Weights of a small transformer language model.
Size: 19 layers, width 96, 3 heads of 32, MLP 256 squared leaky ReLU, vocabulary 8192, 3.17M parameters.
Architecture: rotary positions, no biases in attention or MLP, untied embeddings, normalized queries and keys, some layers without attention, short convolutions, an embedding shortcut, norms scaled by depth.
Training: a variant of Muon for these matrices, 8423 steps.
Each number is 128 + 24 x the weight over the matrix's rms, rounded and kept within 0 to 255. Layers, rows and columns count from 0. Numbers have three digits each.

# layer 14 MLP down, 96x256, rms 0.124, rows 0-95, columns 224-255
082125161139115131143150124152124121144127140115166083160142136147120104115129132117129152114095
098063107118131157085136136132158119108129125169103173121118117084118127122087081132120104113099
090146083162095118141136119130131099099119117138132149147160135111133135146117128155143109104100
120159138127098090097129137135101143169131123126132105107159164164163112141120116121134143078139
151123089121158131109141157134126159167119112104090127139142147147135112109150147099132118085128
100169105094156135130142137126077080093135141110134129092112157077143113109096115126109109113106
114134097125132143160117120056144136135158117083138160104121095118107121135136095126137118142135
105166110132101142106140119120111132108107117127143150134127152101164167150168184130108161135122
112123143138161089131117144190139144134144130070094127091183090124122114090143141148131108137137
135112109110133149170150104094084106129128103130118122135103124136120120079176091124118189101122
104147124126177133175102097122116155149096085128099144143148126067152118105090114133099088111134
146116102108142088115125143130149139120152119143108090125133113132158102101142121142107175104124
144156192120111119137226163166135123127205224116113087079143118103225183093090137138101131102166
121133152125155099146108151129145093104152147114158098168121194095133129111163079098134153120108
125125111126132152129129135067089142120155147120098125148149123113110153148138150101121115147132
131152110126131128098123103114148154092141175124098155150079078104129132114138136131115142127090
112160136113151114091115113122170115136132160121111138161144135180131126169143129171131128129143
131120145146117137148124105147161182113138138144153132137162079148085143129119136154143169095110
127134103108162125142135086132112101121161141128110148141150138129124153139152092122197109116096
136145159152132088150111125160096134121125152112098114177161153137126125159135161142163091169107
114087114116141117091142141131109155128137126127083142151153127105116077152094159135156131128145
126110128104123133121155086155148114107116126146141147127115154134131149142139120154096149144156
105105148095133143124101128096120128135103143138127136125100098127156105153107118127140132107136
120133093184123112097112121162109145109154146138134135127122118130116113126124136083162131150146
127109117111106131127141166144134102110094147112120127138143107146131127092147142080164128125099
169135076122095066142113121151125111096141126104123114111153154129145120150146129178165112110110
138094124106062138103108135121116098156133141130124120148117117149120143142108127146109084135132
155137149178148093150128155107161100087121157117141096154152082118109095102131122140143129147162
118119135145129153089143094121167138140088104109131136115112118112162115174115166123102140152116
095151145102125122087139151140155150114124142152094129129153171088118134110075100152110118151128
093137120169130115132111110144156141130124134118105168122127152180172125140108110150123110092114
124086121118114077107134106140126130121144118155145140106172102142111109124084189103124137134145
102115141098124126080118129137125121125102117157115145133100171125126131103137110161152108125159
183160122178078146116154142128131144101115142113157122094101115132109122137125106092099168113132
135103111132160090131136114106122144136123140176149158164170129135143128115114132132108089145141
122112151135143095139097116135098079162125132076080088108124134128145117178102154128144173105150
135126099133159125121147076134140168105095141145178091109121126134148148138072122103104125118139
106129156112124091130125177157120081090075114137091089098165132103133110125128086161108118127112
077167106119081080157130159118106165157140109163129113155176148149131142154099170077129111096148
110125161122125134113126122131154104128104156135136135156074118151100128136130127118156147122110
130167114133180142104102123120111121130118096135131105154142123115125130159127084135102138134142
139157143116131117176142142118076171109181139129132116111108115134136123115107122092133123127115
161126082123149121116142119138129124089140142131107142074146109123147142138127114099149102128107
139138127110117140141115097130132108105107138134142116159137139121145087151106112141124141096133
109151123077075097144119126154117134123150144105089111108137135156159125116138108125098147110114
095105152130163101121127138102133147120124125178127164099115128131117153072092118109168139124142
110134148125109120152151145120128124126103142183111165154127139119151140145143137101123143142129
156106155164132166134162100142131125101136141174087138134117171168142102148093135111094103172086
153180148130141123143103104130120131129124088093098135158145103112127141124119109104141125131148
131104114142183141107107081149154105188135129144142102153126118200111131154130117115161115131153
141102138147183120169090060194109115129137146157136169108128133103083143114141146142120144124142
103089112104125090153107109145146139096159115099111134147145154159090129141128102101153119123125
119129138100143168125179093158097159105168112088104130116131166108151131121136126113134150132115
141121096130131148143133149110150117130151113119114122135174082115150149112124085088137096116122
175156134139147111114109139138141155156135123105172125135163152168119114160105128102136097114144
117086159120157129140149101154183149130103130103122144129167119095125154120174107100122107109119
104136143091144135146112105134118083144143145152071147086132153157113111142122128123152145144150
126156137128116134141126143117129123112107113149139138119115145133146130093116092159124104139119
140105122160100114139137165144142157159115122142117161149177123152141109172133076144155127096075
142104145106145154122151130112137140109134112101128111118151140135129131097184126115174116172140
084097131157144152127107133153126171162111140120157120130133132121180115099103080137106095108112
104095119138100148091115136086110116145100108118116145118124187117160133175130167161147122175131
106111166137118085186152186127146110167099124123154098115104111134130105072144126107147134121085
142141151109158123143100157143144112123126149135135104124180123138143145107139134143146097120093
104115182132162128116120178099155114133092115174150131155138133139137106088142112115155076144129
130155143107144159127115158092141076102112125121101122124147144120151126124113118184093107168134
111120124091131157130129152155116134170118138096151128162137106123120064116099124114129137131134
123142181204194136131112073113191133160151188124144133129142111144157070111134116162058147096146
103122145116080117098174074129092171165150146154131144148101149188130116133104141169120155129124
120125123124115116115143127129099124138127115128137150100121141108165120158126101126188103104148
133104124148141149174105085168199148097123115119121165113110092119162155055145169120107127117156
155128148184107115126111125160126127108087163124132122124146133112164153114120093110118130142171
137135154123165086135160121074123107105140125094118118128149138157130100144103099160157144142093
098146131180145118132124126172128098101113126116143142153135097127118141117145145125117094124122
085158108110132114133149153115172153087143130100143116151098149120134137127083111175117146174112
088137121150131115135099078088108129159129148154148167089167107173135158161124125126112136107141
125110147117158132128163120122093127131124155129059147094117129138114117166186155140139102123139
156102085097103100131152136153132102111164119128139090156143138142127106146132125143129152122069
181144152066107131163114134139133133137147130125140135131105144148163137107112089156145155115123
115120093139133107102137139111145095123150142108160162142121131119149134116133135081096149128136
101169152140113113092125115101149154116106134155105092094102098120094121116158144155118125134101
153151128121083107154063114142132151114135129143147142126133118153120084154132114086088106108098
121133105140129153144116110115121161112116143145078074083114130150107141135151124129119130136127
177135109142151141167148149128157191134096106126136121107148102124117101146167120180181156146121
146144149123151153112137174155127075145129106136128126099147145136123091113114154137184086119140
116120143146110130149119120111127108111142118118128121126124086168137135129081097146141135121128
151129166104153145082155152145120109140099124131089137168134109131128153100108142139119112109101
106123143130070153109102099092140125070172093215115189107157120142120143105129084109135203211199
097101132112116138169126172127080085158139096118141114158125146086138131120111083093148117122139
128130089149143155092152113106096100147147079141150098126117131154141114137135130136161133111162
110123123124118130139110117113145126102122165110179103069145115092150098148123133103138080128100
172110107115115106156104138158119107142143131100145144133104151135120093155092083146125137158118
099201134139154170060147116123131157107155138140108135137110067166129147147117125123113128111102
133111155098121153154120102098122126115148142153152100122123124112108150164135118143151126123140
087112102156107174131162098116108123147137095116135124124130143162143149119119102146131144111107
111141114149139090124103103160159153128132135131142126109128124193122109130155118142144095129146